Each number is 128 + 24 x the weight over its row's rms, rounded and kept within 0 to 255. Layers, rows and columns count from 0. Numbers have three digits each. The size before them is the row's rms in percent of the matrix's.

# layer 6 MLP up, 704x256, rms 0.0662, rows 459-477, columns 0-255
100:101123140134088142098092140159160170144160129136084120156123125138162124143154105156136145119123151126111079130188160154107176060142124115155154069134120133166095196131145106156172113108137102112145117120129112144174091125082129124113141126140145157119145131096115114182131102112153138094139143141112145159099077140129145138129124140144105161155133147111132151115170127128148124146107110115135121150115142129120139161144139134134115123119188076153083114113170149128134114113125134125104152111167107173133160116111135199083143131122134141146137092124171137115111119073123126152134125145166110094108115109121121102156169161125127115083142125124141146081138108137107144156115102122125138117143096128140104156108171143114117124162133117192144100127109123123136131123139152
097:102137147095141089119097119147147168117117111117124115106173147107065130136128088091129119117119117128115149121102133098165136135136129093139132125104101124139117080129121144146148144111106067103107159112126163125131063143160126109153085119109145151130106131094125153135169081119091136130118120114114103112114109141137128121142148112124094166109120141098145084138141131121141134132142114139146128119095099151133179138164165134155141084121192136101141122168138153162100095116146103137115128127170109177088152099126124129106133158138150171113122106133115107089103117104151150143156122103129107132151126127120176172156164151135115094149119103108109186128077137178103125087101121146137164135135097110115153110124053122139129128109125104156187145135146130134133102150091122
106:121091139142099174165159138124148132136143127127135093094141158140138110150100117125132155128132072078166093124121146122100145113083183121121146126157114132136120090099093094118129120118119130116108128132148148144112133077164092126150124136094075108158134123162095123093128128129156119139152099100161103138164113120085139100184113127173151123123145124148129107140116113137131103132092103141142049123109115126146100104112122113172187134149152116152120110166129103103148125130125146076153131113177130118139132163117135116137134158150117196088166141118147100138141131115098136153154167141144137137125112080133157160144137145111127151157094097117166149084114110145110093093156138127116150156103143116128111110087099168122143131120157115140174119107118128178122138144145150
090:100166168176077143149163133144141115127127122114076154138116099106173144133094086127177102111140070126138112119118123103101112133114137147129118119143114124103130162099120122134139163155099138140157156136156155102136102107135090140131126141188092140097127122113157148135113102123169123112129161126082086108111115096127120109137089125154145144105138163121105141147120133132135132123149114120167087107081123052109127118189096109156121112160151082167100160112133142151118135068118136093118127131126151108135166156099116136118166137118180126105097120146187107142140073138127123116148136123129160099130119109121130143131144136116126082121141115159127110148134119108116148140140108173146118136113103120143121160119102087113127140108121152095123095061115132176139114106148124
103:194133121135122134169117098129128092100109101134134117137129145136172135105143135109141123147122137129152133138177110107181137131137120126090147138187105155162160131147107114110150087111142116154147158140131111110131175111146150143149089143130112115134120115167138121163118104174134125166136120154116110106127138112091121146143129133143121128170080145139146127168179157112159136095123107116111148090109103101134122107132101122115090128136129189118120130161140107116136129162126114098147093101098123104159130148133120104103088120113173133125125110128151129127141154139127100116097148173144127138078133181144169150140134114064137084128120176149140125148130151154140080066153170137178120137160154134129149124143108151087123143130132157098141100088139154128144151166197135
099:112077149109117117132071075136159089171133157121146151122139123119107104095136097152117095162122138129152108120098157121137110136074090113132115159153087123146157111148124112105121102124121127122112144122127124147124115160118174135130096120098128121151109140125074112084094118134132151150156131156133140148148124104135115134089102147144131102110100107137101159130130132097114161086110159129119139130077112157123112097086090140165104135103132112156085133098099100067110126125123142094127131126119122114159109078120055112149126113142130114109139138125115152095205117142170126141084149121141124105098076085139152143109101149136155120095105140130156123134160145107186115122121116133084107146164150095116153127111100138133132127118173167116156114113117121125100125090153102
093:111180105095135124117102160145112122144105074115163122105112115126134124157108134147152102128103147115123140080139123160171137096141162189098160121135135134122107109118169127124084129102120086125117107126119153150149183123140156117097112140145143115104130096092121133167107070132159193152108081133137127135130146155120121121129121132100134150134121085149106199134133144127136162146117184138117132146109145110141117129125114092121161108132138144162101083166123150139089106150140143122117103074122155160112100126183110155111126159139100107105109145090120172112119125139091127130127140116101112133117124125099149141118150133125115159139149165123145159119108183141143137105099114172140171131136151151158117118130109132134082107143140118182183141124166154115123126134166173
097:149160135140102171124178130124129110156086171146111129147167137148088150098112100139148152124175156089104133118114094130116151130118121158127151111113106111126103161129146133132117100146125111102129102125095120108104153103121122127112176108089159137138159090120151145149124147147101194161129152111151112117153134087119126125112137119094093112095148084101159141127150156141106130156121140096131118134158137131080098094097116115147119162115146129117082115101139131093146087110114144133125099112079129112137135146129126138090152124126112142159127135131127121152115162098141134103111197139164125135178154124149097132106133117080125075116113146104165136166126116180099128134131134112170134164081122147131167109171168120156137163125141103121159128105169133124136182123142068
097:121137171161091122142165109168148131101127134107143143119153170127096146155107149127148135155132146104197132146147114128117141132126141115098146100140129128120118118131101173127144110130134139131115133114115145097084148133074126124112150111114153120112120133102120134114129169114165171105134132133107103195133161107122138112142154122164117139158138145165120091152165127080154137100134124141147120110136132163075076141144073107149134154159112108146125146092156106135135147134167090128144147143126094150111138131151128107137119166087147111136136144139148078131135123152141107144166149146122110112137129121094090140153202100151122147165144125089152084116110178082123164118143173125146161125128136148094125134093117144107143161104121141182182106114074146167126145113135159
101:101125168140136138102100132142144126111117117140131140142120146115115117131179103133169082119142134128111143095115109069113108097140147163151111089121093149144127107143100174116128094159131130141138150126098121091127124103164131139102127110125134165119168138131103125096130128139159147172158154143147144108058141096126154140124091170135125123210132111168131117129119122090115120172073144103122103105104127160146141117093121143176156145120161114134172146178152111160135157146094128075146156140141131138146122123121120114122108134105092113119110119171141111161136114117140140151173133114149126141105150115130115105154119155127143117130104113174126131067103117140192156125140064097148144140138085170165159146112099155131101107142119125114143116126113098128129114119087098
102:154170104127135172142179132118170099103139135143071074123124120133098138158124136177147071128121121135074125125178123141166091117101031122122124148078135089123133126116173134131139137130135143159113161115138175153132132103117125140095181078153144099123118141118100111150110100115118133096116105121169127108104118092140134111133144140139123142145126099106077110126123106144129140136117078109101126114128150078123149090110128108101175123130116134104085168097123137101106093128131104091140150131093120108147137151131138172112132109100145132089111114098139154131144134127133165101117077125052157097106101155131162127122124122131146111129124137137115081151167144136138116141118140121110112118125136123122105151119094134142153156178136108131137126136106126131095125132154118
097:135092122107117095154140124106160095162122119130053120135152119112104151154133140157122186106169176191112141128140107119175121129078163124138101103118134142092121112129144132130130139119097132126130125128122115124145118100106071147161139127119154143157105114137100159108129131178160151107111134100138148096131119141095095116120121114154149135135126079130156177136177112171124112198119140139113166084154143145139145106146135097103121113124133137156158117105143110064137110149055154141097104156164111144131097141121157159119158154130128126142103112132124143119098115090158104134124124144094163131146128122096136110125109115116136118097086140099152145152157092114149124144130123101128110163138105123151178094097105122102162101146118109158136151140120101120135082102123102
098:150130131159156093076107142099142122150145176113173138127136149119119135088181110127123065113152160146127125141139146082131109127128121105150128147150124128125124142152144148123111095114098167115121149125091181102151131139121103091150160091144097133144117159198106108136126111147123143109131120139157142117117119172129141082094100150139114154110091121168156139121154142137158139100121126133128141136118141090130113109119121143166109124122159100155120115136181162148108138105149093153112106137149060169136171158104128113103171089141154123133142137198127133106098125151152107139128107123155088138124120107148077129147122106170101116131090110136109096158128150121121110135055115133138085105094128161103127110123122132158105130136109142106112164111126103093133113129087150
094:116133160135137161154142138107136121136161091097138112174107112144131111124104142093125079134151172110107165153148153122153122136143105147116111164159143126104079132097132134104132133144196128133137108104125101092122133136121162137149127128181176108120124124115172147133140163113117136113125138123106143110087154141143116100143133136133105125135124117120158129104125164100079142137079099137153081119149128171171106094133104124166119131141139102195132093138104164150134099096091112181146159118122125150067149142101133198108115128127135116103106126116148109134167150131152181130134113120114082148117129181095138144119098144134118104098139104090119147117111109148124168122097130167089134112104106160142174104148137129171139164094133110122134102158168115127112123139125125
100:115075117175104101106135154101082102118105104123107164105108127120070098183098123089141134114091115132133150152139072107153123121133064151129110081148128098099086117122118127129104172111137104134104120118136148146154140111122138123132144122153154115134120163160102114113197135121091117112154127136108104115125131165141123114092123130107116121166100133138118153131153121132124138114122159112161098125179139123146086133145170126142139131139124101121130149147088096114128131144119126152128096122163127140112171151138107150111180112119172104136161127075136134147122115109097078163119151127091109137126150119140134088077134114152131121122141155145142147103105099145144108098108157106129155145139072191144129181153108088110091146142132100105103152143167102105151118129119141
103:112132079094149121158098177122109144068106172134144105180136096150158134151134134117118092123125152115138133151101109135144119147105152119106107140126153115203129141115111150094141139116125111085094182138144142182138145142134135142083134122085113093138161154136141109135129141124138154152123142173119170133139129175124146118158090116123113126108098143142124133122112121115110115119104103125124152178158116117134085117082165124165105145127173149127104112150137119121174102124160121129170158148175135098113120107094164107156133123158120132097134122142126090130135122147132139128133164113111083145164148124109127071090147145100146108066134116114147154125076118144174116164098134145130146127120111177121100093139155148138132135114113168150125136152098125180120148101113107
099:190162128145105129111111121117161117134202141112119140128132098141123126118138132140167106095106136131142116125137168117126122089145120152150142111121144145151123153164163111173135104140127140148128110150204139091108125142140096108113148129103088133161127162166157100144092091131117144085144117144160147119120145162136122147104125148118137181100110126126140093124114129141145103100129145137117147113134140124132146151142110121156133098123124107095103129137145168160180162122137100134130115126134156168162143144151130128172110132136139112119103107138117141136091110085045093121118111096125175136129152105144095080178157138140137127145150195130106088103108152114134112198144120112173097144131142144101141155109150150122104097154114138120150118124098131130186130138084137
103:115125165124132164094098121111120148134144128154150109135109133154147121146134128108151123106115144109145143188149089134139125138139138102164164147110165112136150138058100138139110109132145131143110110135156191125098154111132165148153148146109151133143144160125129114111133107093133171134122086115182124129206109125114139169134126158110133143112139117100136089114139160118163138142121142175168131196110118131125110088143070159143143115137170112168144146118174068122106125131131152112141133067155178133131115170103142174158165150115127109099115105133136155135103096144120145117150149159151104144136162109116112128129112101115135116140131142156167125112116160161129130143100135135097149075138124095152100097130092151092108135147122132164136143137098111130128152105117169
104:150096113115123129131181168115170096130146125146121097142129110155088125124150162174134155112116145069116102136099123134099173099140133154121155163169127085134128105155137087137125097101165140126110096115124134127146126133137188154099154120137137135137135089111123147190108122133093132086178137126141139180101071108088091109151116147128177096142087155089128136095138101144138098119125183113130154109145100175115130105137147107115171104131152115116152170120116130142134145135164133132120138097143094127117114120149120118133114148145132185118091147119120132158113114104110155126106119121130136135101147145109117120132120146105121152088145149140159123096169114132162115118133123121181137115136144114137120137094108172139157139136117128115066179121155101109136099107131067
# layer 6 MLP down (transposed), 704x256, rms 0.0657, rows 459-476, columns 0-255
097:119107150118141134110119132125140115131146144081164151159174135115135104133093166070139094118128121139097138109130129113157122127137118190090120125188113131091087118111140126107154121137130129146129098106135144120134107124158135105151130134126167141108099137128102152104123131139142098110099135119147145086141135123164121141152125102121120118098116173147160158121113165092096173140086180117160140108155122174157138125076128121138126134137146113099124135120142093142119132156135110118101114157150132119095151135144128138176158127191121105083156120139143129103137147158134130152120154109113133142096164135120149136122135096126000164164155085153108118104140117107121127109145100147100111131130126174134124129098085126129144101134136121098140156156118113158109147095161089
093:148138160156123098099123122140140162132098193130115121129156114132119107097088135130127100124085130101126147120134121152136172123139153174103116099181121129154122142118082101136114078117092125095104103144136195111122168106102141157118140140140134076149163123108122133156158121112165113113105136119121181107147141148170180118141100132136108139139100101135178108132151118108105128131110144138154100137107151161120132116134088159114126111125131156138135111081164117107152096087133135169150092128113133165119142121173117112179147118166102128129108106135120148075127129101086110103142154116106141114119150092149066091093142123082074135123113139139143116136133112150135109155118090103127165074110124141142135101134143101124159144098096125123095158113143109127122163125092133
106:156120113142099109152117090126133093122113144144158132152117124118133113144120127101132145137119091117149141125103147091098100155170122116111135150160110109084180121113084119104082122094137149137120111069138113134089149151138149103099125136128066131132155109165106157126133116154142128159159094104162115095143148124147108090141108136146152120088117119167127113127138156164170133181129148137155099177116147127120141122096115146115120124098107109118162138129179112163093094086113123135140125142164155153148130141100104159146085104155059171105144088100142121106122115143117108148157115171112127134112096129120153139167138141147062135156148146124083101127124119118118133127118141134101111165143124152128104087133115144107123108063148161131142126145156123151149128183088135
091:094127078096174131140120154120168117121126108146119147127119109115091159131136142120143150080154125157153122115139119123134178191160153101165165176111139130164136088183123139101115117129132155104146128118131134119128128134124150135095111151127158118136123164163111107080136122121119142157123105116098138092121111081130130123134140112130139072152116128131134110120104094142155133129114134133140137117138121130136131123122127163084079161124112143132131110165120106109140132125130117126129142133164142069131120111140146042104129100139111105111135184145099085135169156114167089136126122106188177080141136075140119141126147109136094133098098109100132135114136141106127114164133144126109139023127144134138161113122123117124128136119163154137119116113078166113109147105097121
103:135136090141087150100145119142148104158105123144098133155078125153158117150135116146160105131096144109118065114147129122116111116112118101135126129150143096127113118099185108111189107129100132105156134139152095078153136159161141159116152104102130116147117121145152135153125112067115129167159149106107094159142137099138142116121146150099175115120072084117136137128164119079147133124134141091128132122100159155073186178102133134137104135159152120133140162151133161161080137163098130117140076096136109112132096105141138121090112122115119150130158145161115141145140137106152106149111110108107134156100150162144117111095133098127080107139115106103151128098130142128139125154147131168134080098109151124100126091125154105153130113178116157159098133113128101144102100134102150
099:132129141140100066111126111131100127118109142158170115122086138117150116159125124146121165117118189121107128121175090114138130121174104135151134144170102124090069102093135117150159144113135176074104155065149144098149139135122143108128088137103070138151150111112117148122116109150102110154116121126124093143143120114130128119136144143133135134127079096130129111140166117077142160119137161180114124129144150145114173130127147132093149140092152102110142164136147110139146123108101150091134126127123096147125157148165116115078118112081147125115123122141122139097159127086148106109087142094139128116096136108156138109113087099124022115119081124143119122126157116133182124103101163142124137106131120148113140105152157128119145122172153162125116135120123107122151129139100140
092:113127119140132138149118132116117176144129121156139139142122121115106093123101128160113120153112096097153099114134132104146106114124127139132125119134136120155118127160144136134108108129121126148112106131141155118089099089109095119119077143077114109083105109108084143123110063144154125139117146126146142152158102139113115113147056103075110134087114116141090182097152132146152080121104158128145120129140149096136070125143122075095145147132081078169105137162102133113138129127103117115149156115106099121108108159142147143155105107111102106116108165138146116152115128168128144113116152106103089128138126111092115099092181160133215126130135134114106186075155156136104134108099145104121151134129138114109148158132137140091135112122087137106126121146156115182160169142128135
099:088125133145126099161108146113097147126127146141175121151099130141113127158127130109142140159119124113083131142144137118106121133101119104160157140123179119156113130144112139137152115131108138125151116113134118124125111128120138139123129147134110160113113172145150165135104116142143121162130154140128122169133106117125165129125126088191195138103108199129108133139165108154150127122134103150176103146080165105132137160164119163130120136066120166136194138153089138139144116141131147136102110131086108160141132136110151116155127101118125083153076153117144126118156124131101169138130114111123110163147149118127108088146107160130162112160074181127090132088129160085126120128134149168143154048135122135139137106124155079111149141123131152158098110133078137151082134110113154
099:133135122075091163150100139155140137141118126108088128106136127096142120100088145096134140146158134104091155110130108165114143116156133136120156106151155123161142133138118102150080146152097150157105139135114134117060103154116143167135141151152112132129139110130106152097063172161106161113130112125145156113151097103129137166170151098101107136104122154148089140093150097126163115164101111137102125171139138150109109118126106177141075126126139130151128152080131081162166149152108112134131138131074114123142103123110140154127135095171135113110105111150164125122154144141107173162148160111106158125174119137136205124141096118126174131099126104132107125147110101139094131134116125153124163099100150152152106138154128109147123139148144082101115094133085111138146106124107151
100:137147136099179105141154120118149130105096169123121111139109146106149152106100100120156131081131147126102135163131142146126106117153102111147099127095099129105101152137095136115144122120093130135139116120142171161111119109107182117150145159201150118124148090123112117163135121106114156132130143126165126099116140081128186152110092167185132128180180121175187109112143161075112119133111147111121093129079157160110129129134143149142113134147138069145159144158147158164151143136128146112150105127138117119159127119146098112129122128095117134119116111121166130115124117090139121151110135114098160109118111198110113158164132115129107127144142133163179143111110087137158108100167092138141161085151100122137137144092121108111118108153128142142128074124166132138139131139146151
101:131095109156133097148175104124134131131109105147149139136157141135104135105137128119150125143163116088108123150133155150147065143082136122142112123097131118179144115133111154144113107152116091141170141117152154152072108096077153149130150114130150153118132113099104088173115125115053096130113100103145107117141140128116087156123108089123126120087145113119124106152132125201138128129091178089092147141167088098155139131107128119068123134122169123119147156124158129103152127172134115140122116095121108134126163124089106143119126107099119133129100148098117152115137133138129075151091133164115157107120140150138123148083097152088146106131165141111136106140141117110135171179113137100102144170134130133152116118095107111103177141117102097136118132153118150164175126105128121
096:086140096106107117140107126159108142142114119123074129138122121105090110150148147127131144132097123157150171084127135101154155162101125149150115129083135067144114122119108127156126086142101159149126134091117088142131150106135161110131124108110147101184127158099116152103132126161126136102109114099144111169070127134145114088135141134145110119141129109154159105125131105146114074147128155073119157154104168141135169122108127095127082110107150094120159131097121124136125176078154101117120096132128146168144102110162154114134141092134144144071118120150151137123157111099137117106093133139134143124132162133120154095120106099130143102182099131138114122135128154107090091099162074135129149152119171153103154092133099129096135115154117140126102096143139142159169115078085135
100:125145123089107133155110144096138112119137148156117155101136137133111177144109116120136078113122151109138160091121140170123097084125071131090116154105128102128148095112160120114116105148100103154146143088163112144132146102151136138165138149090036167155164114131149153165139101141127124123112101123110117144099121116155125138104182114131114140158106121093091115132109113122130103152136167103102160113113106126133126145158137123152128126144118138101143171195153098084134133108095136111133168116136117141159101153158144118169045118163125116095085119136162140138145120095126114149121132093170164129110148126134108110140118133110111111121146138150155135128126100140127143081114172141111141178143107162128146109110122139107102106115111066133136124125138155146135174099154134
095:103107130075162117119098137160132124142111102194122141117097107109106130126138164143103165113152093170131140143158141088133120178153094109146091140147152102134122135173129161146134154110126135105124118101105125153129132140121133106139099126073102123164130123143099174120116148118151116151157144095140096142139151116091130119128163137156116097126136140114128141072133081180158139096108151139098131128089129128159082127112099089117129096128128180143173171139133116114146117125138119141110126100147118096142131116133125097140131137120113142132119124094142128166116177142136134166159143141147087100143112090138119143144102121186147153117093143160093123114134151096124125158095094115123153074145173113113116149116152115127167150147098152117122115080128142147151088197083124
102:115093142142151133118125133142091140144136170103115143151111136142125101132128147136097111114134116163117111108137101089143188132167132155126114141131131121138164119137181135108106157089117097119111092101141176142128120170141167120108119139153159158125137128143104117146146124095156142144133135131093128102125144158110156070158152129121130154123116082130066139093119114147127098109066131147106119143131164148164104125156152124174132124127129131155205131112133103123106131152138100173121126173139140154099124122100094146128117131125158136112186156114152123122129089121136078110115182108104087120100162126081101125115103138130119092143166135093166144134147131168148128106136127130130130135166100154157061135162086125116103154145129106174124127157165134133096095115134140
105:133153116157195181151130152119117166144140149155106139098170079107117138153161123121178104118102144167152102125131115105102165133091153138103104121111135138150143125103135131077114143102137095111142153125190168148160125149128099151103131163150121113104130125158110102149139184131144137139119143119139133137151134152133124112132145106110119128112119133140101164153125148107114098076133118167105111160091107122159118129182139148131128136136168118108133117126136098078142146145124099111139134117198143081107152081116127113159118106146125145138155098171151066100112105133138172112123166147133128110152112108121174151073130150143099119075136119100143114154099072121146088136098105098127131138147132169171116115150120141151137124132101125114140145129154129125137124147124092
102:105143150155154123114156111157107136140081118079129123115171132075131156100085117117111125162133104148128159133123129136093169154117130120112136140117110138130166131140120157127096133123109149145138107165143100138127149090117142149117085111097129066133174168125128144158130172133130091115099139128153123137135116121136107159113115137179128106130118173148083118141113137149123086114130094177113095119126127096123125113099129159154144129144145121170098090130106142151131112142075145105143120148142118114048162116169155091145095138164159114096146098186158067113127105080164138133077110091137141117143145169110136137133151113122143119152122113133136116132126146101133158130111125124127166114141137136132139145155121092136090087100104123111142176159113185149134104149112131
102:099138135083092115117120156123151095099162115131121090140116098126135174132158135119188148132153067092157117153132127115095099130169121078100168152137129089146150104127122140119125153137122134102091136135109145136133109168160105160120131142194136109175125140173093124140177098151163166153112137129154132127118137138128137108123127144132099146138103102108099124137144148100136134136106148115129080150153097103135097116124115188097141108124130138149112136133123089162110114153111108177141142110136159114129120172138149143122086139144124116108158132129156138168159107123120099117146138137122132108103139116148131127143103098114215140129157167096149058092121104110139129128156113098150102118108144102138105097101144113082146112136116128168141142141100124125090115083096106
# layer 6 MLP gate, 704x256, rms 0.0724, rows 460-477, columns 0-255
096:121097121119123112141110174149101136112091130076082152129127101106148164149095133109121123127123143127158084121105138152135143138105123173119179139132141127104131125122089142124129119172129128123140118155135122111128149101148126109139171195113136125113132106137192151212121126128127122135180152133119102112135163153137173141152149115105116114117104137097118095143123183152028094111130132094144157125137123130132154139143121105149118081114099165174082131101116141117141117096123117137135096142166142113160130139113111150175145162159134135133146146133143110127107135117099108136144124137114119147152169128143112131134127099107125066120124110104124109119120089125109149108087118138120127138121092162153097189109164116128161156099139131102111156083109124161129155092125130
102:119124112124106147157126148112123168132133108108155142154088175096179147108123085138116071173158099134088089140127124133145109138145138074152127122141108140132109078149129150113144130142092153135173154091144137155130195134131165102113133160161129182117086129097112116111146177096143161174178143180125140145106180174180101110122154164114150131132168211113146107142088126116131138101128155120140115163130113119130148186146126137168116107137113151147110118119146121149101102133118106123145152125117107150141135150146129117157146153097153155137112096137129153148090133120162131129130136128151140139103133118115140126147125155183120176149154111127124120111116134161108131112145129165127132154084083130140132127148137130110101131108106113132143138137124115161121153134139100
092:115107104088145144149127123095144126126122080103146162158099133118084153145123188139149163065127126158183105149142139137143144135167122108131157160129138175163174092168098132068134091159142173100089125132136107132084081116115111098090115158168135162113177139120095107112120105102129122177155125124088128110139104128140153151156153136105135095117105116126133110116120105119173124167137107112135117122161095152106171148113140130100069108133114169140094141138112143120157118113148137110144134135133149125092123112132157062121094096115131118100121156127123126151157128129150116132124129141163182073146114109123127141121117110138130158098113123092123123118116173127144140154116146132121151110126161143166084127119092141130135114137135142140101096142099139116142166134105143
098:126136181143108158068133123124145157121122146169115137158111104159114154096115142101160176145168093163142114117174142168119123136147125142146170121103108152086135176081102093110153107166110208137144162140147117133137143164105140124153148119138130135149152144148118106081134125104090118149093180105141135120167109144132137102118169144141101166169153109088116118128156141126134136103146120116157144122095134124149149151114145154120111100119164155147132139137152176139173105131099160124093137120124118148105163124111141112152136147132174119107149156146113127111161081156112145105143122153131121133118149101098132106089121146132141116095121108085123105117150137146107111144116092142113074135091151111114132099171120128138116116090099165122160133147131158108144144111098072
103:135158176155108202122140134121136142160112116130093145125116095108134167172158165101125139118151113157153111106116163119139147125178182134110146126147163113151156155148119125098128108161180112164129128179150122186132109166139114146108138086187151141125117162117141107150139125127162161155151162129119119102119120150089149157175138143095096159124150159152170128134113109129162115151099115129104151127124121114159084152119081084141127104123112172119128127131131153142139114138112122141145099124113126119099138132115124124138110087176119197142110154154135095165124127157142149115135104146120100146090110154128109153130139130099137142130116158127136128166101161111121122096123126095171112163117134124127085157115105128120116122085124129110101098073089133127123100103168116
098:139213160143155174160151133125152107155140118127158141113089128134095102129141118131142114116131156139124101148125151158110145136108149122176154133141140160103130186100155079075067113139169141133124123125147130184117183147145123130106124092121146140140164171118158081097132137162108123098120147125079099096111129084090097132122169138149120121156153089141157164111132118095093106136165106158133121101124148133147115099166106126131146115153123158096117136126124114151143140148172140138141085098139138130136138134186132142109117135173182148175132145101098125130119119127158159087109114111132128138080136123137194139158146150143126132128133145170105142134163160173155136159135125147123114107117177152141106135127128147132119119125128113124127111121121127118166136131147120
095:096205159153119129081127116107162129147191090134120144135113150158109126139114121137134123102112139110072139145121114110124166146094116064130116149132162151134130117143169189128121183131129141136113138103130164145137113088125121184145132161136118122146130105151118155100155136141156141141107150148109150123072134125124148155098079110157152163147164131099128104109149152101131149162137136141132106155095149141137143115153128147176114137130106126132144120115112091139136122147108139149105161103124171168153151129132136137112125107168078099138097141073115123108134107138118146138166125118155121177140149149156160174137094146135113105143110124117090124126122148133131145116149111104098121154098122121143131151177106081179157159135140122116099100080164083126158135111130120
097:101131122086113157108137140119128112160114102124138132159110104136103156097128103113140148117173134151143120133127127124149086095127123119116120133102092119143103117116123114132105132163129135096092087125138135156085161162139151131118130118127126145144137124125139116115051112152107187108113118166170199150144138097159152102167132137150154110156119135106104153064088117107118092117111102143089119159122142121152074093135130135114088143121109143120116156081116059133122150137136085132127120120168131152174123155116148108136114103155127110106113118152153128139134126103123132170093131145094114097085132085145120097109110134107103140105125117216128122166119125120117131158150095163129107119111168101148102124106134095146119123167156102076126130122109141170123130145114099
095:141131120089098115132179122127182123127125090111152141142125120140146145122094164128134108134162131163111138138132090115130115114125148116110090113147096073149082115121124101156112128132168122156159102106145090128151142164117146098126116181103110150135106144109130149118141114126087128126115155128138182119126120120153124141135138102103179154159104152059109104145138147110172156153179133151110086157181106134135164181127146136100117121133136136168120102156159110150136133113127150125116143134140102112062101190134130131091156163162140115109123101094159129121078162171119122125088156148125141162124139148120138123178124138169096124144105141152115085135143136132117087092122120153154127126178128186139140129145121124121109138117175115095125114137127137133145155120150143
101:112117127087141117100142101159132142137141133120104121109147110132165140137097166108137137112125089140116121137114101130144109152101135140127112108129121111110147165082121103114144131149158135131135158105125121102119109151124139152155147121131169202169124127124129157108116117088188102115116128156121133110127154150129113113105128102130123113128115144096122135095130121118115105094140123134120118131140115162149093086181162125124094140168145116133137114129212120126161102117147133123104121110126114171111135156148136115137144124154206112048080056140098126145086114140126113123149150051139094105116152130122100113105115126151146120099088079090120167091129153135142127101118083127086142112116142114127137086173118120157117115140116121134175128119150102118108174155111135
097:121161095158161119107159140117151127113046087144121150154080139134137150107092127110127118124060115110102156105147127139109120105097148116094172110127095139098103131143140171109135122119142113131149164132143129142186073132135154106113134138155116159143112100129165159116136136108143055127122119122154136157107147140120113150104136138136168153086127126119131109118159145098104115098143138134110104121156108125122167170143104132120104153156120107107110118145164156115143121119105151118148133113107125132117138156144088132092109143122096163166126179137106122114122088176129127115110164127128180124091102139142118144123148152115112138088158149144162166085160106152142084169143152135129123138110114123147137141126132103155086142118139105121118094112137103058168155161169119
090:154084138140139110149077131116107159151129115116136127125138110132100130108093130162139143098172103134139119149147113103120150127121089097082084139130132115178089144152145077135134157120112162119067177127105121166152091159133128121171101107122172140165146118094111156138147104098113115163090109103082146145115123132119128121158152145167135134112159096118130116151142137118134121147107153105127122157138161131136100168152109136084171111127102141136068102131116114163109099168117111118109153164126100136144139143149120158141096165145171140144154139081115117105108127127114168120125135129132107116136113134115084136119161180124101136133138122131120161095127111115093158093120118143141169143136135108161151098121119143107154115145125133068133190190138141167105098132134153
092:126127158097128146107132125156129141148127141124151155117115106120116137119160124141088151110136107139128154107135141150153144167152143169170123149138152096090137154161092077123098143110126149094105128103110108140118124147127106109117113142129135124206136122122077112156117166135134135129126158122093126123127159127098125077177152122136098116141119097101129128060129105138149173143113158146145130091129151114175122137120139093084106122119106165091118159121114118163129147100158112102143087091155108116121117119129124129158148132086110115114148129145100130130163152149106151144114145122099123087139117105105183127108099128116108125082125119156084160100114144142119129169118124089116129144111185141123070114150112146145153120146060156102130079102150123097114143135057160
098:138134137132138156107141104132152119119090081110116104111122117097132173146103128152135115114127097132097153118123109153099157127116197096113157136086116130155106091113126110144152143138195113120158117090118130139123124121135119105148131132115167121163154100093130108144118110100142184139098134111111141188120095100173141087124130135141089140123163150111138112118111141119102152158166117162119122107179116130090120166149157106131122132122166099138102131113151154119153091144129143115137145144119162132152135110151126165127090150114163131133150143129137127123152152136143156139116167159130127088122162130141120157138116123138117094120128107128128122110085116136143183115116161166133100153117135127090105110129115158134115140142194100142118057145138222084149116164093098
103:119071107115102159117127142145084129117137118109137131158136108116136145087118131130105097149111112137113154113094130136130111172139123100153131101124115099143093116104143148135164124134138156132144154065102106116114170139121096102151177143122143170100153138141167159111103100120119137092141138144130127154083101174119158126110103111155113189136148139119167090155132149126101099102161112117076124114154135113122139122192116115112105122106147098120128121098129135187163132093131154117118120126150114151129154160122111145115124123114138110144116124117169112116106080130081153123145128152119112122121170116117144128125132169190124073131127151100124089113159173136124100116125097150171143185135119110142109130117129134133103153070158121136172111173106110148165150132123071
096:103112138095146160111152119114079116083133107077097092111141098095138165136114117141148122162109172144143120126123118111082121161135126121134134170147106147179116132135109135129101120141107115113123096131152111128144131102141131099126104114111111127136123152163099123185154128120140125128146138127136118077177134169139140141168111130121167143126101161175109139132125131133135168127128069079153126123093099127137171145085106102130109140132170157172139137147101125139084069142105164117170113142112093128084099131118143120135109125151154165131106105113148157119093128111135180114124109135129106060109129172123095111087153151119116111144131091172157144108109146121175115123120148151109122163119128109150127167189128122140112106156092130119096108121127121144121072120135131
103:103133112153109153108125061180117098150145064110124174146139136163121128119141161082162144117171150120179133126116128162104129154172151089082143147118138126124118110121138138125120156156151111121130120123163130116151143158190153118102173150155161134108153112154111148080108130118107128123152107140165131112162144114144142134137141123134138151145162193156159085127109094100111155155084158110128162071152133166096183129100120102130105128192117183129139119144184111108081123168153145140107119142106085127108130156140107114136134124093128118136140140134145156128146132144116119139168138130119146123101123136097128123161157135089122111153135107128131162141127094170151107099123136117113149091081135110136167116122134119144130140121128159140136118134100137114114126149106109
103:100116089138093089072103167125121128142134114088134157152109132138097134100102127083160147094134102135145109110089143125148124147141124100165173147119159127123076115131153113136187155147158119149149131101090106116167138116172161120152129109143134129102145131139121139126161139138146123086136140156145107182088134130084168113100146133113131129118123185111157146129152109095088148145133134128157148164101106154141094151172123078116138138171136074130109142086112170119137119103164174142158167112160135162142142141131131132123117147148155152056132139102125136110093140099137142162135137131141138144130144123141122098125178193118116105124123163130143150104142128129110115131112135176137132127127100108110098130143084131161118126081145138149103121114128095143126132112175109